From a checkpoint of a small transformer trained on Wikipedia.
Architecture: RMSNorm before each block, no biases in attention or MLP.
Each number is 128 + 24 x the weight over its row's rms, rounded and kept within 0 to 255. Layers, rows and columns count from 0. Numbers have three digits each. The size before them is the row's rms in percent of the matrix's.

# q: layer 6 attention query, 64x128, rms 0.0915, rows 0-63, columns 64-127
# k: layer 6 attention key, 64x128, rms 0.0966, rows 0-63, columns 64-127
# v: layer 6 attention value, 64x128, rms 0.0859, rows 0-35, columns 64-127
# o: layer 6 attention output (transposed), 64x128, rms 0.115, rows 0-35, columns 64-127
q0 112:132135134191092169110103138145178145132094131151122141118116111141127148096160134087141136152124142068160087141158119097091108128094119131148136115111114089128123093116114161138113113122111120
k0 122:124137169142101151081101146135173122149126121145110171139093100136145151110141104102154141159112141144163076160159138156105119132110158114149093134104141109111095124150134147129113151156074088
q1 067:129134139071171113173152113125102068152123112121144127148123142116112094183102133127105141099115105165101170101093143157149154138167121129113119128149159152140138161127142087148167152129137133
k1 099:138129183145124165097084152143156153170114133144117162126089127138125134140137093083141104176139143110162123142144122141092122134137127128145120135119121099108093087164150136146113133137089095
q2 082:149124152145130105117105163138131156155120123153126146162079106184125159105163132083131125126136117089150077108151118114138109114065155101133127149110084096131115088129130105124106112140132079
k2 092:174146120103083142118097173112128101178121087122119140154111139133100124112146129164152138163106140135128128140168132140121089146116161128114133118102084107126119118133159148111089172100111096
q3 068:100136142111105124092128150148101105078152136145120145122093122157137155084154141155095140099192118102126120138103094133136110118111111129133154173127184154121128120123126118130100092188170102
k3 079:135155130103100130130107098114133074146109088136130141117114083144161136114128147144176176140163148158187087139165152134125115117107112126105093130100165121130113126147133118115127168139058113
q4 085:093102135125116099141116122129091117104155116114134138079122159111131118146112179140102147142151149088110146117086073123175143130168102135134144123119150144152157168106121142130162134131162124
k4 089:117143117128154117124148129095128123158083152111151084104163130122146101136127128151099151104099139178140143091101122102131153106128140178106138125144118106129164185131081118105120103124163155
q5 072:113126152072150101135123149111112080182113123120114138182085171154145156138126114125093136096123086153118105125106139152162178097140115130136131128123100088141133101103144120109156112119151132
k5 079:146138154150160130118165138103082109106160130150141095130114105116149093118086096123102150153149127081152174116113133107072158139178137138128155132125076146127147123141148139134125112150129159
q6 087:065133141144133129155162150124117118101135105104139110137137157159123145145111148167145132104125134131116120146135077149148124151149148151139139119128133158166155165121124166105116102086167130
k6 091:121174095109157108116153107091103114183131148100131116155172156137128110132148127157128152114117095115072116115100093107100123124138089131162129072133138113128127132128121131120168114142142118
q7 076:123086128084124128122174139154124115103120094154133108173147120140165111117131082126111123102125100154099133110108131124119135119127129141118130139145123134124189092125118125091140126149141094
k7 083:148136121129129110142121152081108134110095157133140099145107111161138133134106140091094141173105166105104148145127140137136171167169139139128132119080159193109121136110123108129126133108131170
q8 078:083142130138135154139115144106132143158138155124124148140101102174098132115122106142153142150105130105134102143156159121104085134111108075164128081112117133145101134149127118137094157131129115
k8 090:162130134114091105086133126127132143166119136140066142166121122127101127094144116125137092128117153109159103134144089140103133136123153086096132101115160117083119127129125158130099132156107118
q9 092:073095161153119151154097130136123190121132152117129131061138159153074153116130139114160113128114125128115109120121101138151134145125094142120136115111097141174121136140164185129152137122113140
k9 084:115178106165095144122141104101098137146137104134127157130110125101131095104132120144137145094108132113137135130135087126126143141123090101127105127150176118111198140134115130095126140129126154
q10 090:107131105126116127118131059145136169112166102129119116141113090096138107139128160146119140107111117101125115137115134110101104101116114118129141128114168099167157116110116094153099152160143128
k10 079:161131174132102120132149149119113123112139143179138111165122131149134124108144106130152100152133154147141098175108125145186187112136153122136098156129131119145136172129084183128122128080121131
q11 088:091134162119147126076136098093106161123114130142130095121114126110164128152110120132134114082101081155133126090135118131130138151133124113069129100121111163114115195129139092133135170125152149
k11 084:123152137150125155131133126141152130179164155135131125134167112151066116082152091091117124132155124138166129116125128124101087084105118166156131121134134126121087116148125129109142147144120120
q12 082:147142152117113141123112109121141103131106143114111108087125165127123144131128133146145079150173121144130154184110164124120124145147154108129146146121129109160131138154129110119143139110131119
k12 110:135072137106116148114100117145146140168126115126105142154152123124135145124126116109132125130117174132196103157154148149087124122133123122151095128132086089112097110154144171125050175131114096
q13 094:120047128138101168112101120163132135133119169092128149125146139156154126120166152123118096167138104097098104176123129120105085142139156157119089139113130114148107100137135154128098105087101154
k13 090:142187157133147123138150146178095150106107133147105100093144116109148132165114111143109141154113099162137150146105163130171121123097123082168131099117157180117128124124110124168148129153134139
q14 109:111171107104149132138162123103136128129116137132120099145143132108154079153105149185113125123135121140093168130097119114146139129144126140114136123132153098095125185106144092110122121119168149
k14 073:113184140170168152128133132150119158152122104123070124164145142128077127138151166182155151131156115130165130138121102122177149120113110080160127171138157125146139176162109093139153137145114165
q15 077:109111106096129126166133137145119115144135138114109129097133181119166115147116172137102110130110170157086124077111138119116111131106159153119112148111154151134110127135123130112130159111134157
k15 149:142129167142088143084106132169166129132135082137118149155089129139131164103121130110114128146117149146153091130171131153099118163118137099126120138103102139119106106140160143153104156150124076
q16 094:180094110137161148094087102113129168126133122129110102115127120170116130109099146107130129149104094122125163126128175102105158140119136148136119133096152078175111117138128131143124117125146116
k16 086:127146136101128118095139141128142136138112136139142142081127121132131083143126096156197140134171178103120109138106056117155143151129148124114138129120107145081125111159100107130099149163124098
q17 109:177127166135137175146117126158108143147133101105130120142186178151158165143132145118156143099110133126145128125137161110121154138183124160114097094077121091126115124138173164146144138099165086
k17 100:073154138109147125121119163116139113109142132129152150111076124149091125120133131112129139123125105145104136133150173137167128107115128057113131193110108126126167133094132102092114114138106118
q18 086:114094104108134077159147133160138083163100132150086129129192079145113133093116182122143157087119121139129166147116154124163150079105122109092108116103116118157100121149128156145125149133154164
k18 079:131097117105150101126141121124149140091150109153146079136085161120086125126121123144064147146117129129149130106143093108136182120129153135129141113129131123122113144148087135103130126111118126
q19 091:153126095123128119135145087123097100115140132075123137104130115134132131109072108119175148151141162168109148171145134131163139141122128110096131154119147096145100112116120135150128159124114150
k19 086:126105119153120087172107105140188132137157148122092127132115099126187084095152164180131127191151145111117112085133169124122145129094115105154132091143165119106129090132122077116129143125106119
q20 093:157129117163125131134147104094163132116135126117150101129184134145141161139149176099130177105154122164132098144127158112118143163108112156124120130145079111110115150153145168147102163078116106
k20 087:126084107112128128147112163138098139133140161142123125119102138168091099137139172151134103135150100137107146104101132141167131099155125115108112153129192173181162134100130161155145151157163138
q21 098:131178120105130134137106130119123192165103120132180147162156113085146131139107095131132102145120198158128143078133086150159053148101142155107129145111117147091101114110125120136122126119117134
k21 094:162145106159156101119126113136165142145135126125128116086174132139121089131137138146107098091128133123097125134137098158112179118137046127171138101102131087164142107131113147122109089150148127
q22 085:125159171121123118127134096126129152124148118152091150136152108141133120122146115120142157096157142111106142109210106133161114097110132152142124146112151182119150104129139132122142120127149118
k22 084:162113139159101150148156115120123150186138129122098127122123090140127151096129128124112118138113088123160131130113097139107114156119148089106100095152134117125087105125139136077152115172110088
q23 100:088131108148104154098134133155168101144125149147114109112086143113118096146151116117141121148151155068139095125147122130132095113110155145144104117134085159126109099123100148175140126110127093
k23 098:133153139107168141152154120100096163097097117107153080151188129156101126116119152148090126103120101113113139090118128107149186154133133132134157154114087136124132122117110105105127089156168178
q24 092:099135098165113107136145145101119100107123136141095103092124148147090125112179115144128146161116148165187105122115145120140100114100135134150152135107107152128167109146114091131128125158134120
k24 078:097104087121100137119130136100143119135149130145127124138140099108170077122115123154160144109111116113119119116109128120125110145128133138109114106116137123109180122167126134109102125141142141
q25 099:170080106135108109134115188117137137117177141124133144090115126150114120130127123141090080108108121131102100142161131121073120125117149129152118162127089106136093102165088121158093153139135110
k25 095:155139132144156118124177132123122107101138129087126077134134144139167133136145156142101133156113150132087149158102108106144133107131111131115128110124096157146108128079146119126158106124203148
q26 088:082154115169134131179142133154111066131120127115110112138131142172121090107088134105123109098125133146125129134118141135117113146173102139120136151144179145096115135164104100178155118138146103
k26 087:158157149092115151106095136153178180136100141165115146145105084135099133109117124154130154175111110100141099111159111137118156108120083171107113122102110101132120119131133065084112163116153134
q27 091:149153124124149139101119107116123104147150090123096092143164136129147111205116129128072132121096140125098152165074078134101150146126136157150136132155110133188190142140131122109146085124140145
k27 088:137102161118106138155115134178126134124112108118149140129138137117117112128166120101175134114128116121149128174152109144093110122166161110126092127093154143146127113139129129155101138113106100
q28 095:157147145136152119108115160134149115094138126107066129171120118122167173118115100147112154167130084127108124143134193138113131150097163151138107139100148123067147110159124124140131118120149094
k28 100:105135112136135116146125112106105117131125165143128123157124156138126162147155137141137122119174138151117138151110075118130156157160102139120110145082089156164166185120129089108179139111137127
q29 098:120110131141104126135149112128141129141114128146154124150122111130133182124134149167094052146128135132153113111142187147100127146121158124140140160126148137127068125146126168108111133147143151
k29 091:083149149127125131111169094164137113108138100141142125110165117090123075127110154124157133105107122084105124115090099129110168121176118144123131149150096117082125188139152111141148143094132133
q30 090:124091140087133116144160127111134093105137115096158121136140101105168109130121140143144178156128116099160116133131165139115132140155134135131125099152197163132090122108097137129153144130128141
k30 086:159138167118125116132098118116138146131101181151152124124154110140106116145099143107109152172137129145172149164132123156146141137139134115146120128089091150062102126146135145105119139147123073
q31 101:127131166149100138128094144129128132167096102154115106106111086159152137094150141099130144118134144145148085119155157079087122116093142171128144080089107102115119133105091136107110156131123120
k31 103:145110086148160085159168152136111134106131135096168101129168112111107122133110172169101146091153136084124181131115115118149120130170128131132145149154160126145156148146106119133145100141168165
v0 103:169144107119167142097132109127141074124144095135144109179130092140134111131130129131108128117130092117121122099147105154134129143096149094147091118126121154139121146136150135097172136125151146
o0 104:142151093165085174123116059115140105116092098123156144077130130165184118123129125138131177150159159130145111119089135129118156141133156154119115137122123136164135168107111133134137127125139078
v1 093:126127129118124108098151167133131092152144161142160149170142119122122137115124155125109109119137103104117137151134065115103128137128108086149109111164112117110157164182104101105105149106129112
o1 096:126125076102130135106125104152148118117125163107180138177114154143129133145102133110154158152164117115125118138095150169166116159113135144137164135125108127096154120123110153161072117143131079
v2 094:138112148100138118127126162134128143121120116162152154126146132126161174153157117140183166118185112136122117180127145108123119137166173128084126113094118155135117161144138156141203120132121108
o2 095:087112107075071143160168100118150149132119143080157116120153143103096091120118149119172162111146147121150142125145095115175080108155123108148146107125128107112104081136138127139128140127122140
v3 093:157156129144126164124140121124134176098123133122171096092108121104142106118148159132144165094192132126149110114147118107109149134133089147211147171134151084113125128158128123122108126132158145
o3 102:132138140091140079102106135129086127158174116141141149121136163150124155156115135113121101138127147132081184129149144121136136140137138086143105146105088155174156094138180143112149088119128153
v4 091:185149154129115125150151105149139145130105113154134158141137089119138073166099085140155139104146124091116134145143105131104108158129114134166140168107182185119109156144118125112100130078124120
o4 092:183127119137125114129101155107120106154169110103119125145104161154109160098144104154154150121168119118123161079166095148121106178153135106117092141116086102133124123112149149100140115125135162
v5 101:063117133113129101119114183140181120118101159105153117148127135132147106150095144106132116128102127106162120142136178153168123125121092117172143156147123114133150140103135114106083142095146148
o5 101:130095145085149129124116173128149106102129099159151155149101122091144190124162135151118133109143075052127113151120108149137124099148136125127112118144141114167178164112133111103148103138101129
v6 095:104135123112128089101080087088110094122123083134111158110142157148134116140147155123099156147068123105114101150133145120133115116137121180113143133128101119156154100080129161151095150114122159
o6 100:131122162195118142118117123135154099137127131130105107087111124124102123126159119096109096164077115100151100129054103119138157102127101188093109107153142141129135156111094129141166131132112141
v7 091:127130152100141105122129106114111129144117142114121155110100161172121152177140100158155151115146135124115114159145104120122077149156111146091160098121086106115145117144153171136165144116156103
o7 093:104126107100067109134178115138099140139122117147144124104120125117103123113148085139155085117158130142129100122166075142155119119153114096093109105164146131088108120111126138152105098170127117
v8 098:141122136157133137162133117136110171128142133118073162114136119120084102101109126131128180116128136143150099121106101128143137127112177128081097141085144158120133080143117125142181137129143140
o8 093:124159120120129127111129162118101125137141151135127108099146109148124130131161120130101094089083155139130141114157102149084162160132104098089140119152139117150070073146115076121171140129102153
v9 108:095138087134138118113147127130139104117161084114140123120117189093094121105140132140141099118086120119153148070143139119121143121094173125135125187095130153080104145151160105129108140114109145
o9 103:173139145113145118119103081123101087144181120104129114142104148136183098125149079109114122115133128135101106129112145142150133143135104159099132149148117143173131109123148087149169125107072148
v10 099:160123136132116064120140111137121146100141119121116132117153136106150113122112102117154186147091123131126072144112123111088100137133144142135148129142139142134136108134108149109125109141154091
o10 102:118140074151131100184100143108173151117142119184139106134129137138115145173137120128106156156161130140170123160140074175141103139099159139092092108172104102089151128107143118133090116107152109
v11 093:116140168123142130119140104133127161174184068137118124113118125139092107174140152137161135182110127132141136073106102142145150127156117095165157132107124133157130097140089120071114159147115146
o11 099:133160149147146139147122191119130101139140111153142118148114146151136101144084092157152111125118117151140117114132107102128135141123116113110130144097096104116148126158117143128060131149095147
v12 102:137110117129109147149092159151118093119170157115108116154118101114108097129115112077096073127092129121128122117139164138095167154128098126120129125127185115071136170140110116093132112132151094
o12 099:147147132100086122128101136105116100123096168133111125107104084170151102148139152135112134112133102152129120172147136161134145129136174165160103182119113098123105172115154116079134156134157099
v13 088:151127138171141147121135084102143138066082128135160135066150135084125128124146180096149155151149184127122124136108146098106087142094113114115138148155096095141138136139135140125125082146139147
o13 091:131132090143139089129113099115125173145129113139114146116128161112129149108106118146094103135143153178154126143103098121120115147079140104128099091161117162129138120111144144083132125152162172
v14 095:112153081101125111141142212099151102106131098103119126131128152111114147138089106128105114130129140143156107107172140135113130125156095175101131120118138109149141201152163114131108098169172105
o14 104:119121107149171136113138117167133104101177115088110090134134123104111118128096126116135086124111144149148118122128143143104132125151145168132066138112163138153106123121100155118150113143186147
v15 101:160103124120139128127128108104113151127100152103155147121122135101125112131129086131152151149122117103110090142104088126151110142099128093100090117112136142157093140125135112155141102103172111
o15 107:113118090148137117137126163120134088105121119105143117190115117139121164131112111146111135135113122140123179149113122132114150120117133058132110137177196146105127077146117117129128107128133167
v16 106:119176115157136143122106115162119104120119138138190143113079166128068133139135131136098155116133095126117100104156140113088113123107127123140114128166147109173109138152163137098119131107130120
o16 105:128093110178164094087130096093113122155153151074126119131110095147116101159093148128162119162111141144085107129122138120123149136114105167116103111175130177137101127153126137139113155130096137
v17 100:103134167144134101121115120149152099129125123112116111153170130152152131115126125143147146135124109142081124148137137142159118165125131071138104119144097124131137110105128132106152167117129137
o17 098:067126122094135151139145135126137111155085147161117124112123124123174121124193099087163136130151092108142119116123117129149159129154111148138140110117114097109168140112153151122117119110069123
v18 101:145140132126132101127101054144106105123143147104134112129134134170074149123129086091129112126098135125100145127121135144101128170135127144131143081095113134110119163104147144154092126119118154
o18 109:166116177132122119169050129164161130123054090157098079132150119118090090119112118152090107133105126127115125122143165131145169119136145165129099107142114155104108160118116123148158115130115136
v19 101:104176110121143117096092147177104118121141179162155143126097136111137067105122143120149149132123143138144145153101136135133179120165143126134121144121132166112143168172133138178140135139135130
o19 101:147127128078077132124136107142157091151122134161121133146145132127084101183115150141135094147089140132094094162152132123142115127099102154123133128161109113175142089159118107127148116134124098
v20 110:139098138128108100160151175123119111129153055104159104100113103096121129108147129110129114131102110131131135105126155119127147105072125137122128135136168125156128128141071124050089132099099138
o20 110:127104157164175129142119140112102107104148184141130133189131166114107139154110104092095184130120102130142113138115175159117137125131128157141118149134136116153137106150130146137074160139116143
v21 100:159114131105131107087126106110136162113118077133154110156127130104094147117142124176091101108140152100101161126109135117124124093147141101107116132121138127125083161156136136155157152123097136
o21 106:168102144134080130149138058090154141115143092144118137137153170114114140119096153109104159154130147139130116148129116099156097123162089125129125174153108137146122127126127109152128112129140147
v22 099:167112143112140136093151138110126157105120111121119108148127163166125172150128091111096138147094120148175133105129137139144131140116137188136124122175146120108153165159121119145081116128135133
o22 105:144165115166161125123136083162129140136157144137126101136091106107113123118081121119098095146114110149151122123191111156090084166118153165124117143103127099110160142165124162148119125135124099
v23 091:130100124120133095107136180127125150142133137120105125109096104157068154120142135143127154162150108105179123103112152144145099082111136126076125178120076128161143141102131099164127132175119120
o23 095:126165120143082171115205105119104131124111151162141122148157120103123183140107120130153116129097144159153114121129109147089119112106147129096130119115145106118148137104102120125123136136135172
v24 100:118083183129098125121141085174116093085146115137112121134079140108101114154108110111111118146136099173122127132144116139152151143136110123128158144140144147094145119135137140128133138130127130
o24 100:126173123096072112124144130105104111110109128121157121110100074116108111112089118155100125121176118129140150127159130124097109168125072166127147111100127104121137144104139104163128127145125084
v25 112:142120157120122094096140135126153144130138125160112154173128083127110077120089118116092122107107143089115172167106121122122147150139128098114112127112133113094124137101133155146123125151110106
o25 112:135158138114148152100141145132141150110172150089121112132100117157100124128135111154134126099112130115128121151120133101145146145154065141102113155109124105133114153077127106145095127152113110
v26 107:130140177119133098126148185110132143120100140100131157125111139154160137121131133132117168136099098130116127155149101149121117125149160172145091152163171143179130115117152102152103139133142119
o26 109:093138123139146130102149131184171100140109101147125123150147121128131195122141125109125161116114126096154128071186119119125149155124098129089111126113199151085136133136084107118131088114141149
v27 107:159112124140130087125123156129136174141152118135154153112134113145102143147107132113094112105121108101124138119119093117152141118134170117126098170110153156127112117114133095089150152116143150
o27 111:125133120126151121071098086132121126129130132087122132154125136135126127127130102107151122103145132088146117112122094115087163162185147076122111126126144143134102121116094098137136132151065156
v28 106:120110119122131140164107091123147115117082128109099137115092151116183119112140170105134124119136093143117127125117106113129126167134142157080132168095181148105158171143109129135146130091105127
o28 111:090125142105152130143116112111153058131140149100114146126110135115086148120134127096117197062126141145116132106158124128145133101124131100121169169160156119120142104131103151118148124128155144
v29 108:141185093128110076117150133143120178131146173139151140128167117116169117124114159113112105134124165113121148135110091123115127108099144127145110112118077123137166158101137069135143137139147102
o29 106:069173127147145122128129126150153167132103124139118113165113129151148135153119117091092108167153119115154139128105127136130141145129127110138101147108114092101148117115154112129096094130123131
v30 086:196137086139132166133121102089151106136142158138068150172105089076104136095135148112150120162137147124106104100127160113140129138114143133108130132091144114118108106146113168117153126083132140
o30 087:194109118149067120153106127104137107130154118121084157087120132111126132139137169168100171127129119170156117117132144162127130142122143109147149118147074139149118124128087169136145167087149158
v31 092:171149137109108112125104150097112102117104162105096134115129126085120165077121154119134122120141164171110114146090136117133150153129121128105153136109077134114117123129144144177128135171143098
o31 094:129127102128156143174165107153166133125168154160111143118172136101077120095141118058125143101137162121145136145131134129165168121117108160116120109126054168106104082144131147135074141107154120
q32 094:086123164128124125113117148090106088098175147101129169121137179132147117102108137117096136176131129179137112131139140126140124123068145134120093173132184159119127162144135165116105149151115143
k32 088:116129104168115124105132139157149117141125121145114121161111145122141156106186122150101144127095144127113098166134111143109115141107140119126121115115150106105114110123097061158110083105096138
q33 094:117140107101135092148143169128137121097137123149107113130141111202177146139126168142117148098154153127084141108090116122117156146125162140113139117097175092119149131100142143132105168111135155
k33 093:124107114151130125105088117145149124140094138107159168113091136082194137118148098122118149119140117079146109076146124107102128140087153119119131144104122069158144107151096049110110108152097106
q34 096:104128081123102157120120119135132124159161123110134117111142137113139100128111118139115140169136107103120129093128111145124161145125098093182125105115128116112143143100120144133156115120165127
k34 099:085102153125127115106140083132122127156133134158128096127137153114109145119110111071138127118139122178134150130105208139149143111152147113175098092161095119114113118152110162096103142119158133
q35 091:078166147142123141145165133101111139127145127115145112107134168154140070125111151153108121162145130108081109154130131157145118129108135101117118132123122171122169127121088187159151149110109159
k35 082:173164153107107105093121152137108134089157131120105174110119114116165120117093133144164149120135112165152154131133154123127133117133106138151141144155133088122116101151209093148121117146152148
q36 092:159126110104170132135109140109143129115094153123142101171106105126127149130112122120146169097127150107114151135103176163139143133179093199131153139111135078167143153110111131127156111104096122
k36 091:115189150109130134100130115112107079123121124098131112117113139151127092082134118110117161115135139172124174127111093126158187124144154151170135113098171146149125138121140110133128153113157150
q37 087:137121148107138130089122113143090131130152132134098134105088140129154109124132100107103098132099133166156105121145106113086130127135125131116145153115138126094097102140162065091128125168112092
k37 102:129164158100117116136148126110115115123140151131100124144153131160153118123132196134111132166157111099126123104171118133143093165131176101105113144113163129128138131101094130162099133118130121
q38 098:136087142110121141132104129136121121149117153129093155128122126127100134142161120118165070112100077122148131126126121116099126147125120133152127123139114152139077157170133086114151173131094118
k38 110:157125160125107167140113123149131086109138084150145104146130147148136137085125091137123093126147185171180117156178090124102143139130153097143103120113132156092120111131121122134110138143148100
q39 097:099062152138105152146104128104131073159138110119122105111144180101134133107107158120130103121126136135158099134118062144122133123096118122125107101119108147122135096116105177144091123116154177
k39 083:174086133123141120103127136108128129139112149139099133118137132130153125147108141127169146115106148156120139133088162146138126133131191116131116097138128137108114090162137135141137120092145101
q40 102:138102149115136115091122133077114132156115125082118152138087130159138133189164127168161119130097150153111115109119124107150084126134103142112111134133100113153106140128143142136133138129085164
k40 091:121133163163100165116119136109123076116111149143076078117140139100114111103156123148126149100123137169095137136084129108138135118071152151171184105129113134175138120099057113175130103150102129
q41 109:167096143108132139108138117122198095124146150117153128122117146135081127119132135140176089109089116158169153170139144148085130135137167105135140129131106121141086132155132139097074152101112114
k41 100:146115143136106128164128107154086085124160116117126120050111141153136128093137115082114134162148161097140101134149131125085116164124168099126112137092111110136106149150138130154117135122169112
q42 120:100130153110123159099132122125109181141140122139127115148113172166109118147118169131111133082104145106132124162121126138136119114074113108134129082110146157099133174133079133103150145175137148
k42 122:077216147120127093165129113112100139086131110145122101125169146140134083112116111121138133128183099113132132128125105144157116088108161140111106142127138121133103114116134099168110112130167111
q43 121:111197112106136144160168144109122122119163128125138124086123138145116130108183129124118139146138164091153096145128120120138099143131114138135152111103163110140126155115134186152125188103176130
k43 115:116144171126146121137118143119127159119135141075122115121125137133098136154124162106134138125150120112117192163098104106145139123119087171100136103125109107141178138147149083154108129126096118
q44 110:133122106115132149106120126133119189167098148126125139190100101076080158130113088159137137138143144152148146135111090147117140139096132157141107115157125112110130169142127136089134102127146108
k44 128:155117153092097136115099094165117136092139123192107143093146154183106127118084130093111109145131159179150111136128110134109127131139148078125082132136146127082160108157133111135122170138109098
q45 115:127091185084129149104125081132138135145097111123141124139133127119131141140122121159165145164101134127127089115134143144105145137131156129186119115122128127163132131167108117121115130123115120
k45 108:147165144122102116098116169114165086105142108134148144153165079165129116114151104114138151159155140097122152151144154185139089133089131098150133134138141120151122069151111148111103158172108091
q46 097:136116135135104125156116123159132113187136099140128134121122172150131128075131094083118089102108118175164084159123135148148084148083147091096116108127141109096132156166161164111099125167111090
k46 113:137110105116083128143089147161107145126091132162135158117140092174128126056105169073136110130143139091170140154125136161114115116130142115136125142114139127083140097120151176158115161152101091
q47 114:136176171124117166128102135152103099097161144129095180118116134149156129117144120113144109147150095145155103141144125122135091123111138071141113160127138159150118136125108096140083161151113107
k47 105:099127110121127123150168147101154140105115151134103105154093157108106125150101128153079143115122119145115127156110117122127145103149107170153139125155165169156137146079148117116130107138180168
q48 112:116136115111126170139154126144169148143124108108125078089101159179077153164150118125116123098081146117127123136104127132151158162168137159097128126143123086135131144141134137058107156097143133
k48 097:152145114082111117127154112148144171143067121112154089126139171147138122065110144141122140123098126138120129109130169125117118123122120107184099120153116106152117104144150135163116122125125158
q49 110:146104116133133117129110155120153130122129075123132138122125110133143082096160169118108176164134096105145108129149149146122146156162135122134146135093115143139158136114101111143157142119153123
k49 110:109142139126108154142103099117170143127144111096154139098115184123142111130141162125094110146089129113095145148098117162128124105094091117102110095136181107091108174105097147113130126117137131
q50 116:158118068129146144130153150118118125098110140158111107133077144167120117149102105148106141160136143109136113147120122127141104138130129178166132178123129114139190149144083149137187111156155131
k50 101:150172177092140098140130113084152142133166179156146165128131144124168146150090107139135148133157163093143153147141159153095108091132128154123119178167162102142097134136189133119118107147107132
q51 121:134152123175121124128151121135153137067122114131181123097107167119169131110138128144088132167116131126125124108118113127147145083123135084084147147123144132094136117123135077119141158105134135
k51 127:117118140157100115083139137127149150129118092122126139142131124130150149152149143139120160134073134108099085131119155133110119145125131145130118141136144102136105079117124129121116119171113130
q52 126:121164143124117125114127121106144129061117140109085130100124159131070102135126104146101126117124126128157125205137094109122161123095117144102133140125069111086144111112119105136115122147143136
k52 117:134177126160109119085145119112152120175113084137153159119098132140098108135207144150172149166140140148106139143153114121113135116120136142109161120110145164132160125157134166114105104128101152
q53 120:162129111131121159100149178134150134157122164148094160138117144145133137137132116130113113134132140129109156151150115112134138099113155132139112113096120172181101125116104154118127158160102112
k53 110:100160141121080126144143136085104146138169124138110128146084151145079168112167118143171061089088095103134110140120140115100144136098086177104145130138142119110147147108105131149132153078121127
q54 116:128107114106100135101149122129115166124135068111123125193135142116082109118145184118083164145109117105124112055141084150132119173097130125138109135190129099134134146138119125149153066149095124
k54 114:112131106120128136115096133130157155095132141140147125145170161121133121159134074110149118137104138155124112134107029154130143141142153173139122135086141127101088127127160125108125105131158098
q55 116:163123168116130102168140141120088142121107132135135086154088122109141131137136189122103167110160139121107126153152131104124133138164155145134121115120087123077096099116075147149203119100114109
k55 114:088130135142143131105099115131181138110154147131157174099143169170136147095161091095135109153100122159098175157124111139154137142070107155128147136128117111113119091088127129136139102135106100
q56 109:119149063137113117101128136128173171152081123135154163124136140114110144133135147109163123121174132124129148159136100119155104166141080154130164102138124123110121097119140138125108138127121136
k56 110:148174122125115122135177122148122119095132109133113157116089108103134133123131145133109117109140094162127162131127131106133143137144118078098127127141121138159114160125136115142142125161115132
q57 110:118108125088106133098167146104147197116125109158124124112115129139124119145158198105105109126162186092128193160138106130153155129114160097130124147118116121140089087155134159161117145121135101
k57 113:140153109113147106155135123136163120097156149129165105101071134100207121105101143073126114108142111172108118125130136135125156170131105146138141116108137152101138135135153103174093108125160123
q58 109:140151110143129091137141106151107099130120113156115128116154083094116145156092119091125137116132178124129141127136110159158103132090166157107115110103128113129137166111131092132117204187126159
k58 110:185148128132090133123130119158123185104122129122124102115140139130129123112136198144101095136117142160187119148102137120115093102134086140100136106112098113126129127124158115130129150147168151
q59 112:136137168114096138124150101135130138112094120146167126164132136108060148120109133159152132116176142153185126141117103141151120095160162102180119062158116140114121101142143163118121126152163112
k59 110:137178130164097125160122148129086128147147125114110153160113088136182118138085132140126135124142118106115103089122119137131156146124161114102105110160113177083150128142140111135127154132161121
q60 117:112157117109154137083130122142113207149128139131123128102144095105104140110129092148077140144122109148116150142102123130141115134092068122128133154139109151135137154116172194147145100127184141
k60 110:195148093157141102156129133165124148134097124157140096196122106110110104128088109125117115114081123050144164190143124118112118122111120118121117148122125154146122132106143131111142125106133120
q61 114:075122125162131103128129097115156137173112103138162151095114173119123167143149119094154162127131114182125145106122146135101106162107124135111117091152107152109127099101181137105182109138150116
k61 109:109088117152128159105134124143144164134123133120091124101102143146109146087129095130141127109158148126141090124087130160154147105150115167128107136032098145110094129129125113151128165084127128
q62 104:102157132127115162083125199132125070079123126136085111112144113129143121164135158126131135116141143127137125159143208130163126137161109165128107114125154095115108124086133116118144080118160111
k62 099:162097136114102133106133140112164122140110180138109091172137109156153112133143170128099182179110115153161141064129109175096132132119137132124129099161103132105161124129132155141160087132100121
q63 120:158130127147128147124113164138092132112137099131167140121137082182091114111049098116078149100117190175130158131118133136100154166161123144136105147056133123134117108121154164134142113121107105
k63 116:127071139119122155131125145111148152111102127114115119183115051111103079151124150139118129100120117134133131118137141104128117183127109156123150153105138078130092172127091171133138100155090132
v32 106:093150147165116139136153133129142125153136089133072135115112103119107105141135135138072101155127142156132129115122148124124151144134117122087145137130103220144128133142129174102102123125145162
o32 099:113133146117144129126129184118141107102128147101137097140099100105139160121150147093128161127120115145148113093170135152154096157160118173124164166147172138137067142113151126130158147129145163
v33 113:110162090118143090093118150150141120074115141132126101084148124099112168134130111135147110109101093117098127150152137117113119110138161115103150174097155142140118106107168138112108161141150109
o33 112:153157105080123133142140121102161154105152127116116127099171118141153159136085133124128122102106120145091156103120135128137134146136186157112096108122106122130114126122173116079131190132142145
v34 104:143122074095123130121159086120165165117120122150144164128142109126095120134074131122128123102113118135123156114066171136118110126090121151123131087102138109103101092141150160112145107113116135
o34 096:153111095152178165139112125113155148126118137140101134160103127151153133138105101122141111110134078150137076093144134117108117084112123125110179146153126134048146109130135132127112086168103154
v35 116:150099143131124135118167164151138151110149148100184135159172153125152133105090104114148090165127184097138124124081070127119143154112117135103109144104140129125136144125115133155116132139099076
o35 110:161102144108120113145114169118068112095138106143098082130112140111094119104091110116146105115119135129150116175110154122102130131200140131105121134115108124123156087141149136114141138095148118